Weights of a small GPT-style language model, trained from scratch on English Wikipedia: MLP 640 tanh GELU, 5.82M parameters.
Each number is 128 + 24 x the weight over its row's rms, rounded and kept within 0 to 255. Layers, rows and columns count from 0. Numbers have three digits each. The size before them is the row's rms in percent of the matrix's.

# layer 5 attention query, 128x160, rms 0.136, rows 0-102, columns 120-159
123:137103144104091143107091136150108149117112125102091125158106111099068095117146127136128159171145153159124163131101111113
113:095099131137137142125122136181093148132088128110121157125155100101124123136075098159133128116122148137117149106070118133
117:104130121106127112126131108125130122067130172115167137156095105107150092125115133176129123108147127114115131133136124143
117:131125155158148139117157139139112133104102114137143124168062136147116117152136156164135114153097155125157140097154110145
116:144112163123089151107103127126163118116180097112123157162100119139131115068149142107131089111141114092135130137099144125
117:136126133137105124139136119173122124115134164136155161153087108158163118139153140110143094124136076122144170144118164127
114:136058122125162174131111152162136091122136110142106113108128113137062128094111157203137160127085077135128130108144132132
121:117118114133137100116170091109174139149082127105162112088121115112099105107087122129131147114173099108098124092130142103
118:137127099160091166136145153119151089121139136103148085084126125118120108163112106152088061093126098143131124133153066145
117:112106135125138113131148121095156131143109109137092152179130151176128141141137104133138161092150152123133097161126126141
124:138139108126115091127170112162102141155095140131126110102184146113124124124178140131141106129132132143155156075093158192
110:120147148148116124185116152108114138114121124135111129138097129113119156135090131094134156136129129107111106131107116118
117:149118169109147145110167134180114078156155066108097101169144133118158136147069109125163083134132145128107107114152113150
114:124098145102164119157138096115090122108153135138169096158159110113131100140152126120126100120076142101142135107128098094
118:154110144125133068140116086145114153101088127135141159098122104138177136175103129146125134110125078097120104159119136131
115:143154089146136142132128138155142124073095137169120131133127157143159133120062148105075135117139126130129126123109159117
109:151118148111119145201151117152121091118096104091151121142150083099137153085105162179142121139137123133134119110088139139
116:100115134175129116132122161143095134176127162122127081091155124154126108131151132141120123093119152117093117139128151127
116:141160123115107108104150103158114103157175145123130104121093125158113125105125090114201150144164129108136113087124120156
118:166154141147122127070085118128146180122140107161177124132148136118142116121125154162146137128154118111128092093132141125
116:118150115125110139145153132149139114112126117104090124138154154133119134169120193143154179124146120133130163104158130163
110:124103084151117144122136113089075109114173082126135148166127114141114134148146175125111136137151121141142124111146156151
113:111120149116110138141110122118122093146135060131126126154149128142161127153143131122088139122127108114091133132153124151
117:124127164147074130098146072095117083112152167127129132145117111147111137121095172153128131109126101140134118131155158116
120:150160136114117136133102122134083116131133126130119105095105130136131161127157088153107148123150086124110104134140106102
106:129139111151119121103089144124116178119133144135091157139132135177111109077128126146133107128103159117074108145125146149
116:160096129121139118137083095125131079148081171150158152143145108152121145200142151129093159127123138110138084137084157096
120:139108106097142132113139115143127183136154142148106114165138159156104126113136091133087156099101129119170108148142175151
120:141163156142045135121107161133132122088158120104106116162119101119092156132128170137137139114146125149090134132104125109
114:155170079106099094139088137165137091141123114174139144125132151151127082156112136136108129136097110135123128106148128118
109:120095130062157119151128150152104101102140106148155138116121153150116090154144130168132083187132148165135118106140143117
118:130127176112163101165131144144091142122100128130124112134153126148111128140120085129129133137128106101086111108124136132
113:109140121139099155087106117158102136116162157109125106091179163131135117133158142125115134186147141136131089108101136141
109:175133154121152143093155124077153160157144106153122087120138115143112147145140129120113149090124134099121147137136133116
115:133157163150103110111126114153154123151132142139066088128107097162157080150105069120152123124138126135162124099150112072
111:102148106108096126095122181153160116140125142108166146096122105118110150129114139121150144101149137105149129168166152109
120:145162106189097145127123125141142110139108144069110110172147148149103153118137120136132114147140055105150131149117134101
120:134091098118151085136117142121139122112137139128110152184177103123141116110128144147107111087125144139107140115139185109
116:133103186161153118149153137116134154083101129138123133127145139103130122166096140094129066095107138115153102168095097093
108:142107156146125076117114129103120106149100089149126166138147125121112132112125152125122122145132146082155173110156091088
118:158126089130114110102133094139103143113155096103134159128179105102135073082111153089122134145115113127103153130088110145
117:089114199077150091120114116107119139170125126122165106135101100130095090180106090113089120085101110120137134133121130107
123:113138156108122123101115156139130130155161144127155156146124126111107076128115124156107138120137125143118081145146153188
110:072137101119108106116147092116153124092129103142103132106122139129098141134166090173164109126125075129140160127129147118
121:148090120136109097116095156104159150123139139172147139077150135124120121125120136131133152131101183154148122164155097120
111:153116135141161125098145135100164106130109136121113142111089146148145151126133142065134138125103115112119085144110112150
118:153156148118100132078114096075095140119122153133121144129117072159151148128123119161128178139149153102139144121093144180
128:151114123140098152141107100140157109091124114133103169107111126110135142139178092120103142101096119135121153166115101151
115:138111132150112155121127160129088156145141122140125135067128083076119168142108149073131170103147127116121162094104136127
118:143176119144126148156089098097108142141069134125137120103139113146126137153139095112096138138134134111144094111133137132
117:142161137100150131172138136105125127136110118135127128168120127174131146114121133097112108174128124140140101097151101090
115:117061165163115140135126133072160158137135110135138129103158131119128054082163118140136140127108105152122159114107125159
115:143107135131122118099139130131175130160139099099135136089114153134144112159114132081126109147175162076106127159137125163
116:130125094093105134098128130151073099111145101148090124117119102141116155136126115178144118183142116127156122165097095124
116:118143115130119145170161080131079123141121098121116161081131133117155122127118136153119169082087110173124131146147090120
114:138121116146156068143121156123117126121154113107119084118126150126087171097118142117140122095156153165183102154089123121
116:107132088170094134126079073095135146152117132146091131106145114105077157125100132132173074141098079138128092098150145123
112:127115128157097131111151159162128099083087140115098154129157150123097108087070087159097116166117149141141116124141132139
116:072109119161146084110119138177125090117154088156142146136114118112156131139111113147164153103121115107125075123150080143
120:101122111095132128093120148162120102122163115108124131150161141142109128101105078092137113156131112101132162159131118112
111:125120138107145120156128130104140089133136129154161127132145096143140098140081151124097107150162108171125168114117161153
118:147172127095126112120113156117140154132091121096128118103075144139096091130068134151126115130119128144157127118150170160
111:116124112144140080108142146116065185157117130129154141141121148141152109083119141115072113119158115160172124150123107145
111:081092135148119097148169112146125123122119128091077125074112125168180146090139160127096105136155135125165153094123148117
073:144168138113133094127112101113176149138098111109133102183168145161135145110106173147125125134143164123102115154128094126
091:119159134162167153159124104125130146144119115142140098152139119151143145119118095102157159142111138138117179115117126138
081:165114155110144148127128090116175092140142101162101142123088144132113121087165087109148161103146121131170123122145167164
078:116125127117131182160147120134140090136118130127088123091112139125110133125100105116113072121123114149121134182100194132
086:143132122132104087154107165136139130167121105151131076163169093129109098152145104178141116101102145099136150114127091091
085:146112106130118113149112148077137173115117125122119113137145092108156143116119126130175133113141089143108133124138119128
084:158086115120142143145137122113103159147107102111166108122087116108133120184133139110131117079147121120101153142136071110
080:178140132165152104156149103142091136101118062166151130115101141136122134060137113107111122111158136170117118119128119140
079:088109124118123105056090118160111142131121138122136136164113176188092096083128113129098117111122145163117112141166145137
077:111122169117097101134131103137194120115152073121148106120143108143101120147125118154110118110139122167135167162124141111
080:144147089150102122169172118116177111177160098141131124126153129078095109131117117132094175115102149170153137146118129113
089:100108139123060155128101167134150102136102175151126090113098133141161165150154163140163098139107171119125080163122131153
073:141124156106101158115170141133155102184129118158134124127129149160122104103131137109108135124134117117147118129101152130
071:114106107144091125183147125153149194125151098094120127111124094145141129102162097151159139136138104128146138109099133110
078:150152098144176085140126137139132173158136122105164104136113150120113107114109129099124110146113094136132110148084070152
089:094121087131116125099156136132120113141107167147087114158155117119100117151154114139133061135122092086139122124140104167
076:165177140100113162109132200131142084102110172119091124145159091081111112144134144133115123093106097135131148102141136129
081:116150100200126132125117105145163138123127143099099155167140141115105151124139158109100145095141159109092130129108134091
081:113105127131139125106151143109143110174144092116143130135125108136126148143164123139138123138125177110151155132126067113
075:147172128117108136169137144133176160184154122164138116099150160145107111138123165120130151113119098130145130157112108078
081:138143109147149116130135079169118103133156111107152129104120150136127124175132133116118149125145144159183123155123120148
096:105167105125125100132136158118140133128134116160150137123126114119134103170134147187135099129155135111165132146100161118
074:136138112164102146094140119120119162097126107109132175132110101125137092152169152103099165133142120137098098172106099085
088:143195128146113124167140145128143156152126111136169114158178116103129137163113121146133148089083107131144162183154171118
082:162115138136157176147102115145129103143138184153156113107156172154121171140110092118132162147164100109126113140124122159
085:103113152137141146121123144141138092102138148125163167147131145152131101076168092166117137138128085152165149097100138127
087:122160138126140074151104121111130086108138131154136110118111090088154101099122116103125146129140155124116112151138119109
080:139102146107092180121145101128127122129119080108141145184107160110146145114141149123114128135169113135092110102132136111
081:140133147117096137150103126112126112118113142130100135161132164132165113123156151053119117130148116159109138141094135118
082:129109158097122121157130101110165132133153148124107146083118154137122146135110144151091160126167139169175110116133182112
075:138128140133141127119146137131145150106154082136145142145156137098146135112111120159116175139050171138146151132099142125
097:132090109161164119111109077126121165163119093127121129122095121169128130137139176124168143133120099143104119119151142105
071:096114107101089106118139174117094118140127125112170126138145112106137138097099183113130123143135113132132101114135099158
073:126141087124099152150133114144143086126131167069097120122144095116091156135136086115125103145151166116124133131141129112
086:150128120173164105124079119125115119097107142148164138152114101154167137149120093162146160125109138129100105119140110164
077:152093130126122159161155110092150081098107159151102127126139136097079141137099118127139082151174094157124140145109095109
082:107096124151161123130136136112099112151116113116133128131076133165117132129106130103135148145127113136098155122103168204
077:124191104121147148103117131110143136086117088085116129132141103140125114118132107127092119142130133155116135174070142119
074:150142143176104089141137162126104108139127119088160123116164165129105116138118117141116173140125085173108146158101121113
# layer 5 attention key, 128x160, rms 0.141, rows 0-102, columns 120-159
125:100144144100109200108134096135147105117152142086103139163110092132152141123108118123056139149073134100120111127153095102
116:085116163113122152108158132114122119107103093098121161129131124106125145145122090153168126183110149117114140099145118116
120:090177123143142146162119136106124118135158147148099133129092111121158118155093142125118106117132108123121120111131138175
115:110161140129148114118166132117114113123108152161122132107116096142095097119169124111094159166106155123124110105135145148
119:141106120125145118158162121097145123106137090103145114122101129152112150117158098122105126134126098085064132139169137101
119:131126169163125110151139113143132094153090117116092189125111121134094147122115137136158113108122140109144100112159135127
115:152098100130139167149096141151078135105137139131141114122179109172114113098118106103163132115159122145151114107123114118
124:098088118080076102115132104121072112108103151157121142117146141134146101146100123132149138102201082131177147147140061136
123:109130136167139138104105094140139103117128146101136124150152087166126166145151116114173103124138119163062175164153120128
118:121129176121145147128113156084127155070125153126119154172185164108122080150119118091145122132109136153134121122108131120
125:147140111092112137173111129115136118135093113154097092131177114154134133131156141131150097074105121098102144115116139136
114:113130121132143106121132119120129155136113158134094105127141126067123175115134126171192123122139113098141113115121047143
121:159133108159122136125114104108084144157099115101126139133094156105121121122126138101141075090131124163110121136160146150
116:127128126076161138139103109127125103141182127122138114144169099089073126102091119114162117099134135106151158137170152102
113:061136118164120139136085163125088086120119111144159068138166128084116146135098161132148088124140141118108134140137121145
118:095145137144133162174088139184151128104089074147102130145076134110129092100131176125120136122121123094125130143130146129
108:121124131127102131132132115101123096146152102123146100127110072102145178088185122132108155085181126142095134089145106145
116:124133157117126149136122176121161132095135167123111110136139153108125136145140139132143120148092132130105124136160114147
117:123150093122121104139141076131117174169162163116172141113140150114072141100138123134069115122118111092120104174116141172
117:091100165132165089109079154102147150112140136100120148144125134125179122072153106148167135132182093153113116104105087158
118:142116111148083132145132132146137140103089146086143143128142136103188140123154170141125080142107123116170146142111108136
117:112162102132164129142160135159107115119143108108151154156069143139167134141105129138103117111105115171126107117102123133
112:175120159130112132133099166128124114180113104142116068094142123159087136121152127163145096141120138140115143123082140116
124:150118120118119148119138142088131073140092160157154083155124147122140103195108140124084162136157120144147122143158152135
124:117126129132110140119165136115136119144180118102132149114140142150103144136139139105160148126101150146111099106197092134
111:125107109133165121115132105114124129127111135137143129108089099125154096181125144099161164134113110090098080137141142092
115:135142144079137119138063133140160140182096159108121142152107174168160138123146151095140136124092153141171142122136124112
122:115122143126104171114097166144109159138149089151170100131103160150078103131144125160117122132087129136142101096115141198
121:187102169160109117073122087113094064125119165125121125120126128126147138109144157119131118118114149121105094148117121156
120:150113100119124105104117135112118102169144101086102122091140162082125128117095126141140153092118110111093141135104099138
118:136116115115141093117145130124095125066158184152150095122135129124102151088145110098152117102114138119127141136128102127
122:118175105138135169180125127117121120158170137113133135115125127108126118102142145150158154151090127145114125171106115153
113:120148092117130151123162077146092117139069153072096120139107144126157181145125147121126106199113159146093142133134167114
117:130096115159141093155146140118140128139119101129167104108101139115126150113098103167110188129091166146159189122150155134
121:138127172177100148150125109144108139155176126141098107140127125149150139110154104139130080121133159094126163134121136103
112:105127128171148161121127156156055153123112121102111117093153116142143144158145129103105137136094131122085153096100128088
122:105151133126105163088137171124137099154155135116123085144086135137144152130138145117128114175141132127119077136149151073
121:135123107128125100136096130120153098158124161072140073154158112122150112091119120135113167133088144092127115095143106172
117:104116153150139127051130125107114121116131114120130149130138134102156115122113146127131152128119125159151095156134089123
108:119132131119126122142085167126169102063092160153174140131142119163138146132157108132108133154098118088136142121130113126
120:090127092135089092159125129135121123131119092122105123147128123161155106116091141090142109122134153131099148175113130132
117:137130167107136088101082082130123114171131108159147124144111106060125117159149126159151100138073127121123126146137097136
126:148143111085120129119154143124154156108160124123177121111117073161141129143115116129138110069109146163130108135123120138
113:084164152120124120074140111127155145148127114134144128128115139129158102126132135150137107112119081150141134101169125081
123:148110071116124097104136165129136156110154131162135123113109088170165115136077151136134150133099151097138171094103119155
115:138094160155120119091176121143135129145111120115121126115148123137110159175133107136143125126128108119126103130089146125
121:132132132124129120113129116124088157121147105140182111182117128139143192126138149151098147118136137063128096116174117129
132:149114103120111136133113089103144108098157123117099133114174131123126161164108089106107114117108132142166150119116150104
119:126095127116068075153145160124127142175155096151109156109122147055110151186141109100091128156099108098158139081166129148
117:114065127151112144098083121138162119101110142084147093164149161123136111153136095135143141148147123161119111130158104192
119:153120101156087136128143133123104138124122148098186149136153143137082095109166114132084119112116137137092111116132088091
117:125132116161132114122135084120171153097107103155106128094130070152143102127168120089135089139093139152139164141108155105
119:088132144091073088164127100116081154109121122092108106126121140101108137160147076118143195118123124121135116160127147148
115:090123128082129178098136140117143134119101130159110115139196078142121157123140143140077117135131094169129101084116112151
117:148110149108083155140097061133142145090120095151120111106137148160120148145131121120086126113136133151110156141150114148
116:133162151126117100188148126099145104143147139105113096132135149118126134110092102110146157138137123123126075141143068091
119:135135103126127126156065117086138110133127123126142145131131156155156177133159142145131145112117101097094112126108148124
114:087160163123125139100166166163118117081128126152097145131188134112128139117118148168126132121108119092124136145108114167
117:122151152104164118137096110196077114116147078125153097084148107137137130136150158100104123134129145105163065115122165136
115:120102137125097150104149149128115097118153097142098116132103158159124104150126101096137117085100139108119139130116183129
117:174131113116121106161113149111123109129075096139083096139117159154120111115150111164109118178132116172135084152130134141
116:122149144179076090134120096139120082127171114117125121120124127152141117132131127095147157107077139158150116102145110128
114:112132110161099124127100147143130129130135166088120186074169186154118106159111135166072127124129136146175119130136125142
121:115104127148117112119130124110166122093145151134155116110140138116140167107087115124108090161145126103117146095139116117
069:142142111121137119140156147105123116072096129074153123171116125116122164118122142133142123094127180178161083107088131117
080:162166111166116146095125150097107109114159173121141137131139184102108097150143142140137144123124114133159111132139125122
082:165095171124128132100122145145112171167097101128139093172082103136120141126136091134120119092108082154120158138085116136
075:109159169126108129121115116126141123122137148138155130126148084145143107149111113143121132101115142153096148082096125103
079:137117130116169133126143118128144131144151153135134137162140086137151144183107130149156154166088138125125138147096134148
077:133152132106146137117190157112092124158095116102107106133151160185150106133129117083115160124111109115118104148131142146
077:152135110158115122142110132114111146107157107147126103096163158151134111187113102105140128101191125140127165123131157121
077:098157125140144177172090104116142131134146112139143136126138163092078165106155158076112134155149094164148109107143111128
084:132131156167134143146131116108111148124089077123146125096131130144115159173119130174123166091101148139152196118132129144
073:133116174128151131116165147136099165160144121127129128151105099103143122144115125148098190122112104089138126138179085133
075:104100101164125126095143144124128095125165144100119124146145101124187117138133128139160161120101164169116135115081130117
092:136150134144087151113141147139093168138101178107183107094116130147095150123108120091150135117139140106163080107110168121
078:133152126176133138135148169093137154134128107144130152132137082152088142133133103156108100109083152169140140122109131142
078:132127120126132123151132158130149145136132103166120119093129116100145145149112091097134084184103110160109115136106163156
076:093083111135167127065088132124101141162148140073128112151147147125102124174144106150122158132145153153183078137124111135
076:143163106116124118129136149148134099135154146131081140170097152150094135169132129136099120142127132113094131149082106154
074:089155129151097151100186135086140121141132127117117103109188086125126139149118099116148142106090132119124136156157100071
080:126115134143153102127125128185128154123113145093101118139158108150126147097125141156140074141132133130113150154172156128
082:131126129115141163160138164128126078073104164136141136089086147104131108116152112112135107127171168180137109126123134140
066:134133131108137157143087110119175144160126137113083148095132115168109170106129106069125097141104112126162142129119134134
076:131101139095173118146134134124125112112171109137165117114130134144128118138132076124131138127139124129167171131064112130
086:125102182086125139107133106167137121098140149101127104131120100116122165177140168131139136129109125107169116098110107157
067:167069120160141134162127136148135069122113130128134086156160146127156095120141103108107145142146149147151148099139115184
086:083162111107183165057129104153191124142112127088130125146171076187155114109123131161135112149146147131165115129138147137
084:145124142119093102103139120173142085154110117152154104101167134132123128107173106135160164125112126159106099145140130121
079:148092134154159129079109118129116144102156149105172117148125138157079103123121109099124135163092108153122156183141161099
083:113127144153110066147180123140108110125156110137145120130131122113159095066117178127165149116132131145135130153145107159
081:156159092146215140136141113096094127077077124159174129138098142150113125104139148083141160138141139129106160145155123130
074:123138127126162142129131146112132102125125158111127123070101074145102109065135123123112121172112115147139147162154123089
086:087124159147088140129132115141102158069151146111169169124117113098104151138120138113124149126101117122162123119123172123
075:077114139162163150153135148132126143120137110115155155102153115140140137138127137135129163138154154118157151077137149200
083:113125121150136142117163155108081148134148112139107125114120125111124131142126178156174140143162137074107121119118066134
076:123136084083112148128145095109145107150128124104143130130163127126119172109110121151143104149145133087146143118161114152
063:158119137137125124114135110187124125149131174124117121116161102138141101153139121146134125117091115148105118092086133122
084:112123128123135125114128117150170074140140098122151161077130159107107120126133159173100128135141116107162124124093123150
072:091132132130097089100153121130146129108086110173127119142091123136096123114141073112175118138053145153122100133123148126
077:135116144147116105117142173127172124127142165138138128164143133079128123128116092114151148127147120134121139104111135114
073:116164140132100127140142090126164130111112163114151121142154116143114132099123123122078130151099120140151121137124140116
070:091116101148141113091126140110164143111106128126080138142113104154156132087100138104147165147136165165158143142105159171
# layer 5 attention value, 128x160, rms 0.134, rows 0-63, columns 120-159
112:132154098152137149087100172093122114132116088118152142106127095099102106121120139109146137117134143094109129098111138117
099:116147140120136125152134128172086108119147118114188090134119129116114152160158080147114092114133121154117130119088123133
106:096137127128137157127078141116140137141144145084159146131112128119142109114197170113141121122119125126146173105113151102
109:148111085127129161165119162164120115071140146131127127109124142150135132154119159138157106116107164160114104139149102137
107:114098143129112147147122137125124189090117142109149151119135104178150095169150127161095116099152159133130136085117132134
111:100121112129137093108114145133106143143140141139100125116135115136135143138105064083142141146120153110127121099190143124
118:166117092108133128130103137121144119117098128085139109157122107085108080169118109154118147144124137101127126120140144097
109:151116091119150146126106094112152113165119152120109161128164120164163152174118116138129136104109088107159154121119156118
110:155123131077119148123098149127084157115147156117108109086129157154132111148129132105088118167140078151068112141124133114
103:127087094171159142139102119134112179086124097136127116126156119111140107130082120111108124149090131149120116138125103066
111:134193155101120081100117161131103154117088119130085090135124108118134093132100133087114158095142125132108151099130152127
112:129119072154128098089119148097104119113139122129073132119117130133102111126178179139138145085113119164145149119096130166
109:111159129139106056113133143105173116120139116156154160161194126121140114162113123111118088119141116133139120119124154100
111:165102158116121098193163118084116112131134126135135174112178091131117126142128136152140142119159166109111113118119163096
111:103147170139122136128137120106126138107118181096133126123156119110134082154151160136152103095109136116132108085101136149
115:146122104127106149084153149159109109097110128116116154146123170169130116117167111129146129146155097126133126124122149153
101:135149104135127096149115101135105120074140114144104110126113149105140152158148101111097135101105083109169118111127121130
103:115133176130124109137128143158089128120133143096141117160127110167174143135140076170094147105145099153143143146139167098
107:108107146154117153125136125135132128130140143111103118116140169110155125118125147132111118116126109121127156150128119115
115:142161176136109136149123105101108104145076122162138102112125121102116161121102134158111139120137109137170149120081135130
104:105170122095105132151124165139110137165151180084109095134097098140164136124131136117108117082102109125132115126141092142
116:079101140158109141129135142066108122150153098139110102109118138125115118164149140130161119105127148162108127147100146117
105:146169092137150158137108146080118126131108109096178114145166111126152127154102130125102078170131106096166123106167152126
111:140133162191104173114147115144104114123127143154143143097148110110162123111115110094105116114122144116130143145145151099
113:123122168061113119107165102110114108140121116148103114143115089148119138133132143104108106151104143153099091139146144184
116:132141133105108106142138165127118116116104149135107119124130122135084166134094134118123129172128118139090144128164105151
102:159118107119121168108109181117135080124170111110124150130148131115160100142112125173135111106104151133108144101095122117
108:123069152106166108154104115103138135115119090125112101099120182101133139135108135140128107132123077093138142118165128129
103:133129128103112101130133103104161113091082115103135122108116164121116143093122144124130114114107161127099137142107152151
107:153108162119189120152127136122142163130152119128120115168117157126154128142144191088066075100147136146133104109166103139
107:131139119151109172138117142137145139125152156096140148146113081081047129149123121111120078139151126124131140131083117116
113:145080155134129154106130137128142134138118102112173087142105088150185146165108132095122118099135130158083130125107090138
117:127094109131133079110126105145115139136131136105094111142157113111116069102153134087124143124161140102138109147096167131
111:159144148139144121113128101110125101156101132114086130107126102129126118129173122126101095141137148168118126120138111129
111:075094084128168108147128112115119161174140132113108109109126106140138104115146099153124115135104118150164118123179125125
103:115089131130124147121147138141099108111147162113117116151150133071134126146149113137137115125131160090180157109104110118
107:107150109113143126166173168150154139091084148156134136128112122099133150120174090142148141136114149126147143107157115116
114:121149131108095105137125105116080109109122121142184136143151097108093061127137139131104129130094093106103176132146132147
104:168113143122114152154094148119129122116151105170115135095143138127122115147125160122167119144122125116130158170125120100
097:116103115065116131158182126137121115156112120108168131111122104113181106131161145149110136119111168154109101142129092130
112:119108092093116163113118127117118149130123150149114117117120127098135143136127131128096136114080081157135133120094123169
099:111150104157115124092176107108140125095199133146173146153129126115153116090119159134141108125145113142079138097140161147
109:105139111089125162070137114119172119126123163144136099063131120073127135193164132122118144117117143127081112143107150126
116:093094150120119095155135116107106126144090155100087184173104115111131132128105164111109110102112117134140167125104120135
116:160110120164157124137153140144175110122140070102119126141127107108117074130085135103126143147098109139122090122078091141
109:142136116119102134107136082163135135143130107107129108156169112136145163099119112145156127170176156127112136138138134124
110:094142113138090118104092159093119129101139114126114088135110100139174191113125113164123123130119112133153130184100131105
103:133154143121124154151115102103129134142107148118120118117066134109138088116104146095133170175151142134123156095110146140
113:151158081112127136157144127095106122140157114128150169130157154148105119110130149104141153124122145136168159164108137126
107:164084119141140160121160134122131160115123095126111099140116110119097098097144169144089135114115089081150127151098121124
114:167111151102116111141083149163146155112119147113129111128081134107139116126092152127129125138099157129107118127114133147
117:129099125115142135128097114091104117082168107103092097125118134134094143160108145151126137119123112101174121105138153155
106:138122141108084106094099167121148149118142110100132141109075119185108152128096168117162133130156159112130171142113129109
102:107144134160142125126113111135186130108111157135133103109150147129118143104149094144121130088130146075113162127120144140
104:178133135160152143156113102145106102128117166146107131146107096128119120114091117082152106158120108081115100144162108128
114:138096086117122138136099116151153117160139097152097143186136112116100112111141115147130110182135123158106155141125122132
105:157124092101127128109134105108127108132104143132140093085103130130167094142131155133138100126136137108167134157178160097
104:106146137129132131102169121140128162134123104151117141162109116165129139146071098089153081091141154132137116147133125137
114:132118143160065153122128137065141161141141095117121151117150128136119176105139127108120097160136132164160093074143110114
112:145161098118085122104094125141127094111131139129158120095119120102133105125148130121164111146114115129160139117125111168
104:112138147107123118124149171129101092137119156091119081067128130134139123127138119156157148142166154141121133129098116129
108:120200152102130150126098138121120119142115071131104137123140131144064148142124135125155125169103128089125080131103137143
111:145140100113085140088110110079101156146088123129154126086173201159115097111115111122135082122096133120135173133135137136
114:125147133108129105121136112121110132138124136169121111171106147129154118119142119122105129167120143099136137197108097142
# layer 5 attention output (transposed), 128x160, rms 0.129, rows 0-63, columns 120-159
109:129125188079116117105114122142160110094123167117109092143158117126141112117101139144104129164098099173150089128122119136
102:097092065181136134113138106119095160114120151104099121145121170100116126137135182107121099176114131105098141125154132095
111:161119135096143114081141119126137117108131128148116134098117102107136116173094124147094161098170169143171093123181102114
111:097075156165105146105124122093177082177149125093124146137135092107113099136126138127120099126133086131103123132126150125
109:098136146131085121106135120169144103114126107147118095154121132109156147145086143142166133117126195111150130153132137081
110:105151101129126168152174107152155109121104140097121154131121134106097106168137144088140123101135148125074151151109126123
116:149122127137111107122128144145134150092112113098126139095156112160112106130138141136151126153163152125135150140097102127
119:158114152117138137118146161064168133129114120107174138174074129155135127095110096116151126107128103125084158145124092160
111:121120118157133108145128131125112115120132134139097145141125130172100142145126173122154089108087119096122176111151101120
104:135148102129104118131133110106165153138110126107120134109111118144119148104126090140120164151171104179145212162150121087
112:104119120134131135148113145109104099122098121113137105136094148162135158182139142105106117183132107112120117148115137107
106:115127148092157139138143125152122133094147131120156120146138158137120127107134082110099132147185134121130116132171122116
107:121108107107097140180152090180117126145134192094132141126100109090133151174116092086141124140140129095140151146133106179
109:147162119152116138107087087154137131111076110106138157151160139128168130144125127146065139161102112139067115119094111168
113:114144138161135115119111123137133096153137090164153155153136137117139101116110117121110149108113150110146099152114162126
106:161140138112155082171120112097161134145099123111109108094127106115097121137084109128135116123179103152121168127122104115
104:112159126085143171142183102124058134161133119151127173145073125173107099092140125135159102141107140102095133150090131136
108:080154131140162121165123116135115157126106169152131106136139118099111129154097177117117119128147139118104125149075126136
107:139119135112131076127114135132118105143116110141095147126122109090110115125128092128131091119140098174105111120116134165
114:147119083081175174162086130134125125088122196147132101164135096140146103128102100139139124142109154131116122113109115140
108:105111161106110171116113126136147154153102178143061149107167146121119108177130138131136107109135128145188132118140121113
110:153134103122161086106113134165105102130085150105118146145132146124137191121120127150109120123105111134139108112143154170
100:080073119135114164180155111152135166122114118131088115121128121122146128113122104135156093122144120137125137142126105124
108:120163104107160109155108109093154149131182132143111181119130104142104157147132106183126110138125171125109079122131148118
115:107113152145151115160108115125091135123122130087153127100143148114121158154154135147096154118127134138121123118089121117
112:111126149126167108184101134142121116152144090153185166136139148151135109148161120130147128096106118116146141115096126115
101:066135147124137097098105142086146124096134103155130123169158126171081109100157127139133137166126115126128168104137161162
106:150171151131145168110158099123089120136137150149112132165145130132109185101140158163104103125101160128102136093081125117
107:129126148117128139097105177141100140104158114154146147092168100173143130165135169096141140141128106148146121116121133137
108:149159127123112141140156165097072113108142145106156107081132111142148136114142108150084114135122152105165135164120185139
106:095173132129111112140131162151120155159133111163130113158140144153151156117155127111123127126136106135159081127103189130
110:128163101100127097105123131125109179137114137117116108117171207133123080159128141122140122168107133118171143164159136116
122:147163146159133096160142153151115116128137101168093145136086138132156124105100117117102083140105161126125183086111172127
105:129134077131144151125076121148078140133160131138155131125155136128129136150104115139152151126177121088102090112095131108
107:153090076116111131099166116049137133091117135141158183117111144140126131123112107110129136120153186142155149145130148132
105:129150153086072115135118140138117157123155098124133141056135108145104159083122127102139135093115126153141095086133186111
105:178140141116163190097107092132115097148149112097122117089096164098124128153158149165134129134103116090095107129129108136
110:151099115152184130162154115112149110175153158129113146135135150134121166098112101099116123121108105134187131116128159107
109:134153083130130126119148099133144106154122098138100167120158101160109141090141134121157109126136122111099137160155103126
100:095124110165128124136104185105075146151155149119121134137106153108073109164141112129121142151117050106143152091148093108
114:143135158170089154121140154120146134134115121107147162142140134151079101098128154124119113115139117120149095172149109124
099:125081166169130166165074157137137104125151166097134142121165099108143103114082114117095171151157151141134124150127125132
107:161106133150104134155122123151086118136140081153110128158116139119139121140115142143120147128151097133153107148149116164
117:147135075145158184104092109132146143071157121125143117130155102148159100119138076147146118100160147120170109125094139101
115:116130105112084163095089154113119130142165177120129152106061133152115147123159075126128112164104123138141110127180105104
108:101128115156129099134119141118137105118114149158170138135099139055125094131123148119133102121134134153133125119147111151
108:142122154119190143113154121125130088136132120105170168123132135119120116114159113097137094150094136121115157137075130129
106:108108094130130107128131133160079127110141130146157123126143098164157120136120102127150119129111102112091136144126112088
114:140134127164129183134142100105109096138125165075121103147131140101124113093144124142126118163130155175128083131169120100
107:152139148128150154103110145137116101081101135146117121166078129112148160089134130112176136123143153145088129160133144112
117:127128126147123123093161128095145096167129094142126094124183129107098166142158115187130118128134133187092152135134074139
115:136130111089158127112121146134089124110107127152139144151171102180115136105155114099139141130137105172129127123125116072
113:146130120123113150134118119103174075135147163114120131150149148142154077127167123132158145087127094141123096140148095114
108:130117121098106108116148143102145161174139116157162123138089154067115153137121149130120118117169146133107117123126137165
105:075117151072126111148133144100102183121103108106153125119163129118147152102163139158136162143122146104112112106129147124
112:074086140118146051068172111123114119109075139134154128105118133097122118137137105143169117128133123123136131137174118116
102:127132121132114152136115117148125152134105124132077177133147112083111174137150133114168105129137144139136125138092095140
109:105123123135174134114095090114143119153097133143146130131110122149130116092148128130070119138138130157127153125128151156
113:147090121127153114161123170113108114130121080140138131160109109147147124128159136157138201102101131084131130112103131154
106:113081145154081138137097127124120104144115135141132149142106184106165122120085141126123119191130175128088125095125144124
102:148101137125113150157104098080136104133108141129094189104135152152126148133086157085138137103161136103130149084143123114
107:134088126134136152147120148169117132140126153140132117103117141100157130112149111113159113124138120148124092105183147098
106:117108100119139110124095126149124094115149138179125089137112149124109111147149119151117123133167126149148131139152111106
104:152160115155149154155099139116160150138159100127120148113102116122171157120122116098124114136116117109176106115137117125